Each number is 500 + 40 x the weight over the matrix's rms, rounded and kept within 0 to 999. Layers, rows and columns count from 0. Numbers have three digits each.

# layer 3 MLP up, 384x96, rms 0.0743, rows 95-300, columns 0-31
467533478492457442487483557519546415491487539565530493528540481547530507492573450544416416393481
482525496489462513566462479547553536480587497481543466516546606557571516497582506527528506561462
555419506482448485535544477502522475404441528485476457509488462446589453534615447449479536581481
558492530500473488525447486503568466499440551393509522479450485508419408487485465521539483475556
472503486468485465545482526539587505513494497514452496500500502477498435452542488529497493539517
486517520505482553487502550500539498503487506560487459443552549512503509459545510455537432464513
487559477540505494437505494550517465495592560525515471471575537494538587447471510462480450451550
490501433564478540544485544519495454517451487511498512524487430458484533458551399511542420500502
504526473555469595585491487512546511591491535455541497484568483461515499469571492534472494433452
429417539538519431583475538482496494449467585448514484500530491480515437488516530470475493563515
464470497523476543553504472507496513507512513525489456485493573437496463423501485465446493498484
447488443480392470558536503589519487516526606505575519525507526521488577461552483472466503481458
497428529545514455439535520531435508529483494479467464478542505503588480542513493474536442512457
478502486519478523530479477525549469446589425535510466547545586473502561527484499485442471600505
416389491463510539487462443550530545543430554409530480486465464449517465516528470511534497496511
528490481485467525504405465483439438500552460513477501560508478531377459545406500416514446532513
460505468519557436533494487515570509502530520508532506516437491537507539539429457542511483517427
501497454462481509501553506574467503511497412509432526547460470545449432522595477484497540524458
558537466442533567538542525515541539503532469520533525490477450517536578447436519492509472532529
425519448500570529445455538460551476450500517547528498514492508531554520560486470431499458542474
402484517538540534520499466520427547470379507474463451491552415434547555481516483536508459467567
474485471520455439507503483548510529526579557539455502566469531458511492460483503525420468477514
482444441504512528532470502556494528530534505511464533471488550453537453576546530460447440450465
484493532524361504486543477517438459547568527463440547582515454406534446618498484463546565478425
416462454516458492494470443479472585531557527481473532519519600446551465458479549447465438512532
466529456547519471515503514509519413501556531525521465465492497529458539488503501509524504546529
548501527526482506497521549456496490444453517568469528542500493433552511570494520427545491422531
437496520513485511425515514435459559538517609539519475444499458489496468539527466477496473468477
600527509496521488500504567527423462461520500534494561495466530500502501504466544428502510573481
534512466447453497577472468483463502549519522507491466506540518483481526468503565484420449511594
560433448456477494537517477581548434498541484423516464537537497454547487566514484545507522569448
545473525557522548520447566511453435449523522561461458451538480524466446508505478539475499497495
560539530432501515508516483454485505466420456498497458523516441466464478595472521446544487514534
462500467481501559464485544483476536479481572456451502525447545517426396568486422535490450559518
491476504489471526515445495539548506526561529441510496538464485511508544469551506448486439565522
568533529444541529465492518438561513500482517513515504519561446533524465482531478422482490484476
448467495513537497499457551524518492528503550518541455481494541530497516500472462464490450461504
477457416505524549481503541500523466462464477459469507548523482522502507506555477438499541635404
484494498524563528448480493568446448471481473493427508449561553520501554572440533505557505448490
483496528555399489509521441600440517523550477481478483546480406497464472530533493546515506524514
540482447433509512414527539564496507500466509486442516463474467496474469527487497489501494546511
471487472467483477487462459438513469588436454492464537556518529517412473525462485463463424442454
485536491537508567495502475475459535471487514519524566526501481449540551524543484492518449466564
532570540533540479539435519504587471471527512524502468498549493460523572495569506492494465474549
508431453433414449463495492424545472496538479528489464498543510476454525519518511541501457518481
559505492500436550474501500585518501613500500531493501459439474463508524509554516463510546497517
470526509497467494545475487523483516581515507475513430462528508448458455553485495512507493525525
480485445487519439498450579449493399542480534527457470480516560533462482471473472491471470499462
495480481539525459448529550401482469485493515484532550526443503536522509502488497532455568461469
511544480459511526505512498469526487505479543528483393433496461493476530463499497478557529510519
536471475573477513583555450409533466538479551496553500493549483512473529507471513455448465460465
586471597435491513445501482515529509473462509483500477438499472515552601466578471481529502504481
438498449501511515495516449535515467414465552544556463439479537533461505443573507483420443437515
487505465535456427478478579463476469504492513508473477568505439559519494430526500426547443503511
507429530569504521488469477446479526476485474475527509534565486499534469497529498478492449451482
517467522423471524599491487498579533501507560562491471516534506498533539579437522459474561519518
537455474587356483521484469543490412606486440473433508508509552480522455541514518450536457519425
535439478504544491480481453570464420486555474500413474470464553483496577493506558517441485511494
460522396509511478512437515488524497596518446541535493435500469505452629485467511498485526521577
490533520482483485521461482473452495501503528487566480511470557591488493424476537476456529517504
492453460458487573532506492501472466474510521512527466504504467539503475483519466538441551478482
448470526539466540518438506538431473511468486481452529452552476478507452552536461503490509508501
548540459502517500455484538525574578557519539554532433437451481480419513554473460503462459502458
460478459548544497546486439525518520496489540517509538490452533528547460435467458532443529477504
508482451523541562487486580548499506446490464482506504456550446515497528548452497465510511540472
513538452551492545549452500497557464504484461475487404487588446488413496493488533523465541522453
542501510525559544446545437489457535507487489471469505501478516486481507482497508485492455502449
507532500586508485458504555450467496518535520570535469436562515497477527510548514482505471467498
483469471515460435525581429547408481538573477478465479548492533478508559523455588491546460529472
529491482537576575530487532514550480453482474533486550452466500388528409497522506496557430522436
472502489470411455473513544472524477457527559488454521459482513471544501530532500484507499524475
494489435529445510501478470484542551522496526448499456500531549493490503489495549526491493501481
506439538530566449511486527526518512538544481514508486518505483543543399489531489519494508503485
473454486495547562491492502457550479448473500497454476492461481498525487512526550434515520502550
485560444530476504477514543519426512499504584478510562555553461500587449557532439482478537442508
422497472533534529538529526484493522499570515503548550501477522453500500458496511446476532539444
573583438397502423568523506419476477469471501493485535512508435547501445500521514500521484428500
485505468438499434567526510424491550563520528497514405464525472482519440485501545442456521487490
537433557509514531522474510506509519454504513519481536523524444510492530565531377443451566517559
487472484526451530488498515464492404495562500429458467498483543533552519522471560516453394485387
518533446431567440480448480486494401499513499508503523513467563516519506498462449504500493503528
542503457462520549468493532502554475521489487507470533454505485510499514498486511540513519536484
484546485583380468513548489503450545536558468454496462550481478441500433548512536438513518491512
501552465424537508455531440559530502478513480552451490431457493544485563438531441510505462471511
496508508459557496520534444525487567527493497570494520461551499476533562520573443492481475499529
526511465512462476498503549514516507455490521480531524517495469536560542491540537419515492509470
470505493507522424444592534480469484482590641509500486493545525466560516456546472459502478508458
558474478509497502501515462498473427463483514578432505474530582450497503473471528460551456547454
457477517507488514474529575464575486486557456551500459549482488528525437578455424493498471524549
524520422510475525473562447469519482516490519577509467525514509459511526526484485448512484454440
505498473550460445509544493522487493531508517506508414504532545460619513530534525582494520462486
496481493571562576501465467486401496453472495569533467442518502476463510520465549525508441520544
493480421532518507462486471481485462494502461491453465518498530519492442516486502489511483623474
508511559482454511426509476494487540503480457539519481489504519538467512552567479495596487448510
534443464508536474461461549470603486461475557481559493418472437567503509543527491455553542565494
468480486410440485491474419449571444393613511563567471554617460533425441564554515450551463547408
523551482417501549554526441510491491444513491497465488505567502547521519445536478467499518522457
551495479503490473575452509529466452494558441511495471550537516448452471531518491513549431485477
496561545524431455487530463510452473459534515434498523515490478539453490551538498491464474462494
459492473556482481598564516509519539519507552535507491567528528482435465507477549481542479482528
508555507486477530509530462500556511517489464502439460452518515547563551567490533487581548498502
463418475532555542484435481505501459479374567514557531499538546508578499559483442517501459447500
573537478441485531546545490487497403513533511500492494458538459464496518487497442533504600460486
478482500541446484535530528518480474495580508567517450566479429487500473559454476501534540535487
449440510509434408507506515512508494546453526485448556445427484511530554525415499518484528438484
499497464476491563501450513607485506522529451546480499540484473526519476515527412482489466534503
445484477564497518518514542537461455442477530466567452479531424439484480521462508508521521489483
549529500487512467517532517541513456525486528515420512451533490512559528507541488485503550469554
512527415466526574417480515448499541486413588530496537506520430553405578536531593437509512469587
560490422468435544496544498482494517476514501505545505493540556508472524481483475422513448445514
389430557561383523473468454509527527511488565525515552530427468493494536497499478529449491508582
507474496440515493498529550544516444427505518463507478470467527470480530487528540450529509501534
455520533535526556493516491506474458431540490530453456549476481475455516529496597553496457499498
589503440530514545406525451572556492496498472505480504457441437518479538521419458484524477504539
441497449603495501554417472564520577527475510470512462554511517551434479476491479494462430576530
487534444468494435588432542489499470535533528581513474470545530458514453484517524475614540507445
472455435485484486449505524539494533486545520494454571516438464506523552516533536472529556408471
463472504556422572481452483473454511529500549470539530482565467496478494536546511465454499400547
497548413571497451489476593506387520510515467538454526606535481478477446437515498467467458482484
480458560599486551590545481503514467431456585490611517536447412457488445569478454489457488467446
508458574540522494504479501487518487501448438432507428554587446505523400579493502519481511534429
516496498519538469513503525479539496518526498534536513490441468534493563438519490478485520506504
481539503460462494516490476486587465502479527471462454437469523537540436511540484524550528519466
510484504508509502494518504557563483491497483508508474478518490534518526449524485545465489545474
552515492571479469551348482518571502579523561475454497496479467574540521457502459445488486409528
506535490520605524508547503475449538441476501501488495499509503513569521476550538505517491467501
458529461488568489534467423526558516469469569521490514466440537506481481506484456495515434530544
510447475471444572564508491459501553478475521499507478475476479527547548518542548511447493476472
531536501530556562387510537482509517546473533549561516422515503509613550375484566520480532473476
502518494466469513545541491481578515513499554508475460515465502513559500501488475449510487455497
513457425472471464517560494492473492480509536534519532540527601501468472536593491462576487515527
480513428517484511460525524449490471454491442546493516590490516509543477521488570436509545450464
504548501535449496502490502455483520533508513523422567419539496562517479550534508535549552502468
498462468461514553569493483517518462493563483538465459533575540446464576441477444502408487447485
414447469539500442523527463548450510526563494463473519513462482468523490533544468565570556597502
441482455505517440470581466486393474442608451448492530589540407473475449557505495468452565519504
515569471494526473528389564509508425582449421450462525499506542456506536562526419358548505562490
525534558500482478455548500456504523444458486469498457522550436427503491526501573480540501490509
534521491514448536446463507507504450509493454507442403454582512522494494483484558544447496521460
426455459522494552521587488508448536487542509533501464475498523410536426478542516493463490557453
520514510528504495538521544453470467535542472487490453426490483513485555458457497437491480615471
439471490437476472515571543485407537454517556523486409550500476482463437501512548454473436493599
462522511453467424532443496539558556456527499424428490515502467496497493497512484524531529469496
453507524582425498458491496517484549465474531565492561483424509477492489491574479463504451538574
445465496487548444520550491538517479507545484557488453451536479491572535516490536488496491508505
456475501450475479484515501504480503471570520531466498512518526462510474531580441446472468482471
474506438449492462479547498521493582522542512477495466525466541466550487500467532485502515518445
548483467483493482499496501388475419433526527515451496498539461474515498498460477495489487419453
533537509466439468486502475465569541518515524451568542551571472504473492522464454495536495507456
473448482527444473434563497473411505481510487498462505505529568506512478541464517487459478504467
443432567474486492487536512475440418469466496535481502517513443487481438553557550475473493513542
499517456529527473470551512495537557413440488488585439508534468480513513489526547499476522513545
475505487484451452499492531473510450493488498550491510571554558536541480536491565431462558568489
483485538490560547456500426470560478468463505420529504527448458525455490476508467517498534511426
540523436527479615533551521452485499537532428507515503543563516455499473534526487528479466507450
532634453497517497542555459501482513504480529446499457496499517523530505524561500476542464557527
559472487498474428563494472534469454481587431484416507540475463510526455452533466428540515512501
498499475539517509534545519507552478504505546516453554552537411530621502579505570464548627474508
487567444527487492461468428468520463512472508505518480515498498470527436501544503469487559472474
494450458465440522481420421519482495490481459514479537540516505497518491527533465493497453495554
565459481508513550564563453487478408514548507477512504475538401532507526515483474495473523464525
515559521541496445508531530552499490536563430513496476423541498523554508517534509528563408491520
538571507476480467502513511416418441468530526544447496527466479494540510453450528468480472521493
580500504564464446510474550465576471487490493486494520573524480424494493481546530481576415442466
465526463437487520439490503459559519479460528512510559441561481541556508570564488501543521457439
451545451566520495511444472480528530491537446478477602477563547468562568493464478478468473510414
501467480535440466566510487506520555498582557512525419501458556425431521564537472535528498476476
487564440470532573504495534553526523529512520459443504548438508526539548440530434487545550486560
488478540481475539485493449540480515482575468467475477521446462539417468512483509452563494507545
520502464589502484434484483481441498528484431493489469506438524527491462559452494486517489520471
499536471544466500498456524456446523539445460554413566539581539475503520481495547475485425415476
502491463458439529554597454512452447496498475492576483558505447545499499506545531434491464548566
584477456458504493507492491537457450442466447541469550515486429525537561529505444497556490582458
533447485524513520513506499525551431504439522508551460585504487506460464467524515525437433510533
485527518610543507497492501427467484525479516458504481551531508515494465538476540502413519494488
522502518489463520438513550489508507500422505527500552564531518451474514529548556463544417494484
530523446482533506505510446456612475530529465550516499535518462490437478457588494535574381517545
512521464455514513405553490439512486438543480525536534503503457474547494531490505508444543510423
497537448432478437500479465588497505523515480516475512463492531519539524503499518467589499480528
449524468496503494505441497463465486425576515526468493435510500558528495541440445501478483480530
432487543524485537473525436538444568545593414516469505529520584496480499567502574465496506487521
555542470535452473445414518530482486509508496511509519500457468517436410487488510544462507628512
502512524544526547537411492493490518522448478492503462465515600494527457485457452470497439482549
458539499506461474475493477509480438497559534528566491477450543452465489525509484430521510528477
503536505494444443516558544488429438496546501486525580530491471483477549481483531416476485502452
521507461532457530542525543477506465499448509502484506529505504488535489551487551528480540428480
415558555526480544539387497469526464498447518598578538501553592593430475501475509497491467513500
493463498487470502483497501582492485544497471485434453467485478457469524568517496467542550498570
490580497473463559542456443450535471533465518447490501452538491527505514594458509470537557515533
441389448473480602474561475485518479462485536526502520427468483530519495495532552495497496454522
495469403459460567520460488459487468483481522420589470444524438542511523519548517494503511575393
577546473491538484555464507492521471490461516509535497519488501470538551500448431508565471533450
465537450519477551436494511566494503466514489563514458448534544524458456545486459491453446481472
513460554444501481527501516426564467456451464471491478572468445432558507543492483456514482437502
523480420509530466531502477463490432473559439453512533535519474475549493534455476540552577529404
490475533532463558560461508450462492450495560495488507538484597559460505482499451522471528510463
526457531433495464426507509481456449484575517491478456507545506565451456553464542376437409566455
510563491458476409556521470575478453550561456471451482541552484466514405591470512467506508544469
518512462500471488469564495515538412458514549509500454507480529463515491471560480501528505484541
484449460462496488495485459487495434449596505532557563488544485559475467570520473442523462615467
445537555585534540546548438464490523423543483519451415497537465420447534470541542501472469448469
560421437570480457521393519538573372511602514517510465494464442544357411439507494541569366519514
484493437498519474459472492486461502436483478485503444501517481539553510493471529456586524513479
496522446517517486480453445510503606562491546500501557556467470450450486459500550466547460459512
509479529474510490562409493557509550497507427500489477556474489538547432518526457549500577474485
510503421505523484508476459523532577505525470503525492485528509509515481509474483481466514550482
# layer 3 MLP down (transposed), 384x96, rms 0.0739, rows 95-299, columns 0-31
539486542507528515539513459457423549499527457470525511469509479460484500497467568525584527582467
493496487549543537516504570525408439567509471529473512408498504493501523471523490473452581514557
554476388506458495568508519506470437488515550482467416519442645533592514553541476429495544502435
472506461485463524480465487457466499569510499572500425493551497545469554521527506540486463523489
502531526501521543526487461501481518486488504485543494527491567485517508537502492494504515518500
524405525475523462543538522516623591561477497353478586556514481524575515466503511529557528444444
516466551481537526444484471502454502461503486480512517524490460464463556493523481497525501564553
504537465520511449508536381464502501447472497467534430492461550577472483488496496476530523540506
496533564441526476487500546454472539500455526516543465532483493515454508487479452536557469512506
457473459488422503523512505501519501511509480528523509460454539529507457507450446538546505520478
489506549497570512517463494507487528461483495451481498480471486535494479470492533515521532518528
445506488415491466540509437505538572558381483449520598439502449476528431530510562578490411534467
495520558509491531525510514505528543502483483489468595530508473498522451509532525519464517483553
553440524482470502486594418492469513460544482529491521449420531522493537524587474417439441521490
469464498508550443515530541512483507449525550524476498520527471491531489508477484502492508529482
447428563387464459513478533473408568427479454448553458439479427447576549469474456517510436465494
571471467452520435576561523509510501560467470444481446539460525527533446509537427486573550534472
585472497518482486570509495496439506574438548587523521482571521501522504472414488510506498470522
518538489492521444487489454487526523498483510504460540500521511500461466461511560424460492463456
448490461483479447468532514483578490508502521484492510595474431503491443495588546530514487508561
510552536533565481535544541539546507464501485512553552522523585542489490550504474464467551503486
495449496550488545531507505489443524462433530549468503520469443470494524552513384522483470537464
479474501467510487522476530450504559485525514578464490553475576579484507497462531542523554500479
512500462458508517602478549505557480560481493583444534536620622532544497559475517536529558589506
477528509462431453463548488497561541532512521510486485535478561539593451568511471467479483529512
492446557411472522452536510522466534537457499464482462505453472490507471488545425482521558485476
492459474555464531448476496467512524520509483425473493475486472526418522465506535598594483559503
444543507505528552506472462450481417473457493471416523485486571493421492479528546502488524481489
508540530513558509456462443462465560495532490523475531661471510487520455475589478493538501507540
527458486554509489483508478518467450502487449461435527516468439460481516475525501470558564506500
530535450407537528554503573535419416576472489521477422440519547556529507430483535473447492484497
564533511449465462508486454466497548479455503443590544530487545503567458502446451531471535487531
610511530470529443467543453469522462498466502548474512461514364564459484510613372428539420466504
580467510412482536507522537473493517517436469515500496461528358431411471557481431600525495444519
478461483563568485541450530460459481466517557622492432618496587437557407551410521495473482485517
513574462508468558463476469482453514493439462496505543447480428490489453525520481526503534498498
524522528467538480440478512490488514556458489411501443486491489555496431468547507485504514477525
511564414465436498510472484585473456486445486447468513487520368481577525549528423561517554543499
512524520499561595523443456472478560481472570479476522474484541502480504496514507489410564493518
500523436441516487578481537505473528458529553488554495521497503473448489524484470470471491469504
538517442472515521569487596515462464463496551484509519498527520460560527475470523480461517509470
503516459564558539518502545513605502476453537455488477494485529541536525473414564488554543499503
475537536564523497516498453534504506560516498511541459524465395454510509515598499475517508521502
515504508485523528420539484502507458558438474507553461564484445540469523518507481479531527514541
485481501546573503534432466544493452489465479465475493446606503546484545524493526529499524430535
490462489526549453478511503513522520521524466556517482496491464566538456541520488456514481474454
461525519472475524459479502418523468515469438498542473478495520499501480474505500478450497458499
581484514504511538505499466498501548471478519500490476482497529438516486500543504490471580552561
503454466414511511530483442484535542494494454463588474487511585494454487509541540509545500502530
512481570467575506495540498468495527548582479461465511444502497495535506504476542522472567505473
470467584494478529461416493499514468485553444515542491556511521506527518568522584456433503485557
479530430490522490460502555462490545523489496475519501498518491539521497527477473475467496499486
592515541488475385549446518459495570521539450499470517474553496511496498536491560531554468542490
459457427503564432548593499534569482617463463575527476550475603408510508469522516504452523536532
517499555515504512470579470496479495494447484503454486467475462468509486494574479517520539490452
539466498508528494532544483566505578512593502533533472521483423409536447482484504437500539532471
610488547472506386470439508520468452522541470453465530477516522628522499471512588407535484495561
432501548514512541575480397502475451454524449563541564501472523472538529535539558511522563492500
542557514483466542501509511491441455445530531417458491521438450479526459494572424571465560557394
478508439571509482484487480498552484506477558535525521537469465553512525557425540531505501524537
430529447496525561496471538512560492479513470515496514537498531455460525502569460505488417510527
447444521529514504513514519467541514473538529482511534442510540530516566495507461483538523498487
490484493466561568417487488538569483577508527555505518590519442512415502508574543516492468481519
498524500437557517444487510521542474478492465471548478485455505507527510534488503436490473508487
405621470490465509461497489549490539506447544514490418515516467561478549545464463489464452477500
521498567566476451505506513495519454449476460566575496478514578482531504482537518484533495432552
471521513467504473502517521495478569594486494515522469535496472487543556517556508542519529462455
519506485482501512518467539506417503543499434529544487499487510508550510481548533487541550479522
449474480449455479575501507469416566391461491513545521477468515503353436500469496519513473457459
485420414583508575463496488602450597410402565403482604601545568510417482487452529489537455583497
531542492515540497498515464531506491528544473545465522518558515519481505480478500550483462480464
500507534515511497505489503503488503503533516528505515549513511519527509500505474500525493516503
515524488481506514499483487531470545536546517531543506477563516470494568524522489460493477449527
555566495531467567510518504481454516457481479511511484452503441483462562526454533523471478487523
506503557470532418475454482515528568463450453469400571448481432526539495529474424561480495491576
555466513439553528508487537480403583483482551477530455482517569446510536493481437528555489568516
554569511514406484423589510479416540507520564501413511530378429447535450543584491414470532523470
553514527548500444470528479484527478497532446528470457463494416447419576600640460578589445533533
467493553592521573553588413490566454472520464460430462515533320417592565520560504458542467600489
462401513427495549463487510501477476566535476510533564554532517510498535541433531556443475511515
503465571551509499548565459486463512525426528518487572509484452557489546553492511455515488436500
511565498509513441481488476508459512508518443514491513514486495509521497524510464487520426498502
535479543553536549482558561503535461518530478596504522492463486500529498470539440450501531545476
482527536540542526499530499479548492468540530520476482523497533481510464504467456512504579517477
497503496505473554479442529472461474479498519539458503467397454471500439469433467481516513488472
523516588513539592493553485529525457418475404468537480527523520514487475513456475551461542478529
541537454568517540527479544481541483528458557449494557492535543520439543530464519509542512483540
489502449463427407505505485476469454582491521462552489474431498497509493506426441504560508476423
512518511479550470565476453521567468545507519480503496522489505495511510464499477433545417524420
476496474473479459542488561507502513449495500634545399524534596499502408496505472370478521436466
481485536502512483423470535479529506560515429502559490494487525547457493485496489462499546569535
510513496493472412411504358529532502617500429470495468561521452545550526532550432443487534473489
516485488507524458463473473522401509519475445495522516593507447426525531502553519424527539484560
550531525494476526474503522498556451508492480472515430524424508538523431460490478488508493457495
577509543516448484430549505565643360548449453462513524572482463462479482455414535506545484504445
574426517525577512495568599516602436474482408553515501548429439458436468507547457480553441511495
485571462544559464446506507498528546518454516452511468443474476518532503532466495494470480433488
452473536474456536501477490446551533463476574543472557499478493421423465540428511492511476478425
500519494560537497504455514419474546508505472543528510456515535485556520527464525561535538539511
504503555508524493486515420496509455479503517522504424468439454468501494522532452479456489519418
443525460523510510478512479505494486439508555459486556502459488467473510466565479486446499515481
524494539455547532492495568556511501558552520514463503561540433463497440506486508464541476489438
547524476471509488511472565423589558508397491527492510539497514541470494442440528470486490487416
459486593520516481523475512505440479458405472516579490441450443615501522506505500491515496556471
418517490422539487475551508486543548531455474509549530468568604525513486582471450559515528534492
484494477564496485535546555473472501503469516519448562537415499487554497490462528524561518483455
577487469474502515481536559553461504461500426490549453517474556478504507453563515474516487533568
489517472535490489472533544524485479537521547519468442489533533550462550545481485495471438502495
533528545463515439558492604538488441545520475528562601531455554491488510453411489496445444470529
504488466439598464515501534569494556505420529498461440465448416471507534537522536505557515499506
491500435453538485528490455529519485536474538532513508516574533470483429526448530531527515521508
493483511488555458494529540517501522509486455484487469483496447468549504490534472525532530493501
525565534481526548497540508532506493494573526512501551482465450471475519511506602492511455482495
507492455480442480557435509520528611483546537407442492535535494482471553498473446508405539485558
539507497476473521557575546466465470526488491444566504557509545483563534499426458543425496460437
582426546459487492510463534561494560474436525479479520502486488552484484488486526494473483442525
499476473534441449465562396480553470515523554435533468456536490428562522556452524554529557479580
483431498514560538499474534481486478483471463526508476494410481547522505455472532491502476476473
495533564502545488508508551559511461479511484466483536532430463483520645447453548451496444415467
510390451475490463424469494642512500535536425485481493547552555443479506459523469432454542475537
505493501524446488472459459476448458515491532442428509501484445458501489525535480481457470407503
518470560479520506481531467525565467477513507511533541503554541526495444488544479508525495470478
498477508488491552479497456452482502522502460527554565533447516481505490475445551494556518476519
475525501479536532533523500488488521493537491509506515512495512503498511542497509466536518498523
494603474519507472440536463463557445411522496622619442555562490432432456485457430435505559541458
578541483520451514502462585479583494510506551516541531474506519532524526542526528514535537578521
546527484501514452423538457565553573602497477506519434446527523531498496594490452508408488441526
475512519444511547456456469476472446568549542480459433544437511465483577476565576529544544490486
486444506462468453493512500501516524471501552503462526490540448526450483590527493487539452476552
472508499461509547467524484498505471480492519501492457537474431518479484454507408477481485521478
514559525447516535564447503529594537548518450497471471550519456464435448489462510493514456542479
495441439583533497457479507434418460499595558504527492421511507547554501546546438507502551394442
453501518509542473448465451533491560511477457515529565514541601503498523437537517504536450522534
486481525502447510434511515455495516551492489508511570458470438525544543529517488541510502461508
553493610453526486455576485594429465468403449467418477497577432441454509557595527562476419538478
513499530572563499451552508441512490500424517545573521508499511516433508469490501497493515348497
567539544437514503516555591442545467574508550538474524442455606469491469523525533362448448518483
440478527535545516485491475497506510505560457552474465487502561567478481504512462493493564508470
475529556529526561463418497463472480526477369539500528473447569516509489559530540545489558460497
478471502505528466480486503506525454499537472437454517530508509431476528517516466595519489534551
506535440496483467497597574506457514547518501498542514501507472535435483546470400468528541504479
501479489536470514507441477453533471490458493454530544441472504505497480446407534501465568501502
486494486463539554492473559474484505517493546459539488485504608455468538476505495520430529500490
453494640498533505544449422477457521439449504484430572495483451476442463488493532468496564522480
467484487460484508508495477529507496530533517506435540531493583476528487481526491509504497506525
475517468482536497563525469435510451490462492413447532542457553545522482493436474440499521490456
509542498536474512504543516543510527522560415452517489530531505542509534547432451577490565489526
501531501507531519489528564521525521520488575458448491443504520579420428492489486512495484502519
498456524554541507487461499555509461526571462469409428529472497414476498437588557518552531485543
493550523587483497520539535507500452439542505497429506423476528494488506457560461506598581489484
477462485610501501562517496509528496516497501512514493505505575512507473539459439586500480489467
504494572536560491514533540520502446476505512549497531523486434490504470536532470514524514484451
527481497487504506482458516550483503508512444483508510511531461517540549519487494454531447484560
535458454487545487509488570444503509519516543541554522508523526452510547549470476504487542510553
459507533480531467471530471538457490513468502466461495518551463495432522440526533446523458501562
531554518471563411483449458572472592450519528498525586542419513436520440483528447457578549522509
493511514559517466460515446517583520476470488445598505512516607496550496481435538562485504509486
578480521517498454480419466540513489498507489536534512538540581484513505398472520540553485491453
511502522464507489487544528522477479521509487539508519491535445529493464489531514517451473505486
558453476474541496500443582509416464451451423597502653529487514559568552497502500525534452506530
497474463535517494548459479526504552525556574433498560505517469536467568512460487515516456503537
452497460524501512461449484475431480449463489471429501537460476475459472498440502471498510468468
561499468499520518495493492514514549522477477492544443517491468509555568547477490514481473506452
563509444487599568485443504520477544489513441540428498485471501475499454527459504549455539476567
514523543498540516465522536504522539495515501430529446495454518488501484512516508526536478520511
485447444516411440532524457453549509530499536511529536590531472485537508585437488515487406521459
529418534446512487452444467470438457544450485498450548467528498482482510461608469485462551491565
425466531501542511506471469442591552494527495483498560515542502550553479508455502512570501575444
485518490546538486476485551501531434494442504456483537527501522487521522487492506569456506477502
529500543515486525524519482485455504480494462467509463450478467469576551492517515499482497471505
455500541454520511550512491558521530415538569459545479489507485486544466556413488480454565525457
446480481500449530492450480530487432522567484428431583553450550428517504521464366462496522582466
555463498493511400465537432499454567478550506515456458380563480522494455494441469490538507535595
492521542502503491502482505416477483513478504537419512418428484557475526500528498468551529532514
508503533505573469494511481498488474505543480474483482421464532498502495558499554440534501499552
548506501516540456557540467499515508535533479527503533457472542620480516510503497532397490471491
476355477514520533500549503462548471498527540447525418472609442564474470524601473462545484501394
512472469526533490475509530532550467474535484559487552465520514515524462515495477483522540546500
538536562499575540542474558496500587499499523516532496500421487481474440451476444460425534515510
467535557478383564488526510409443509526511503451538492469479481524486497501599435523573530492474
399526522433484519548473496487537455483411519446535460447470473514441536585549473539596530505487
556540540538478515457436502443492500489481522526467468579468502418518434480439466414518497507428
522521487444475482511531488474434481429494509451487523442440473494531455471420492463472535463470
475465478548411491533470466501562463605508516451471499448605602464558537479415502491504492504439
453455450515472446576453421474430435495505429539553511499531554478467421499536535473518592499494
504430516471516497518475532533482504459512503484499475520473526490482505465474470547459481551565
561497507435520454597509554383548503463509608422469474450550515538394610528509455489408527408427
594465420586525450495494512446444422471562512475478478466571519527420541515596562472507576442467
506455492456534488440458517470476543556484458521457537508454486500474481467510453532474469508481
436446519512517505427494489511458413453486580503461525446469490499536479483483490494467522459480
493452529532532511538477506505465499452446471497529485512465488490503461492455497452506508565505
486519488454520507480519516508447551468505531518439596511462470545460540479572561481523472461527
512485561535455502473493479475468501500515424464433514473538457503508468501471524511471549553487
525534510512574538514558495529473470553482553559442461475533566571406458409490519523492556482513
526475557506445559541522561504474506434518479480526459519570493463507507481482473476544577505490
509552470506485543477549501487481513473543509468482470446449476537526525484506496473518471520435
510532496512488495534458516513462509448497473505538509473485498443472585495532473497517504446571
565473557515489546475565516558513485531476472407468587514459575452503539500454506480520543474500
442498573538535519489543508429496481428474533520568497486474539514552499492451485479502454450479
460477482537528482572452443421529576486490496590485543500505434532487533464563521496468481529466
458492483457513503487496487510520499567503469445468447522487426515532484523599540474495487463478
563576407551437497547512539564575492437421537490507598573541596608462455550486431540509501464575
495480518440461482452579578517508495522484457448468516480539513491467501442499470499442538513457
554511513470472520473526523424464518517512515571541557510465485473509493469517512377553538499447
524477509483541546463551539488482433463489453485546418491458498506451558496561516509470444462501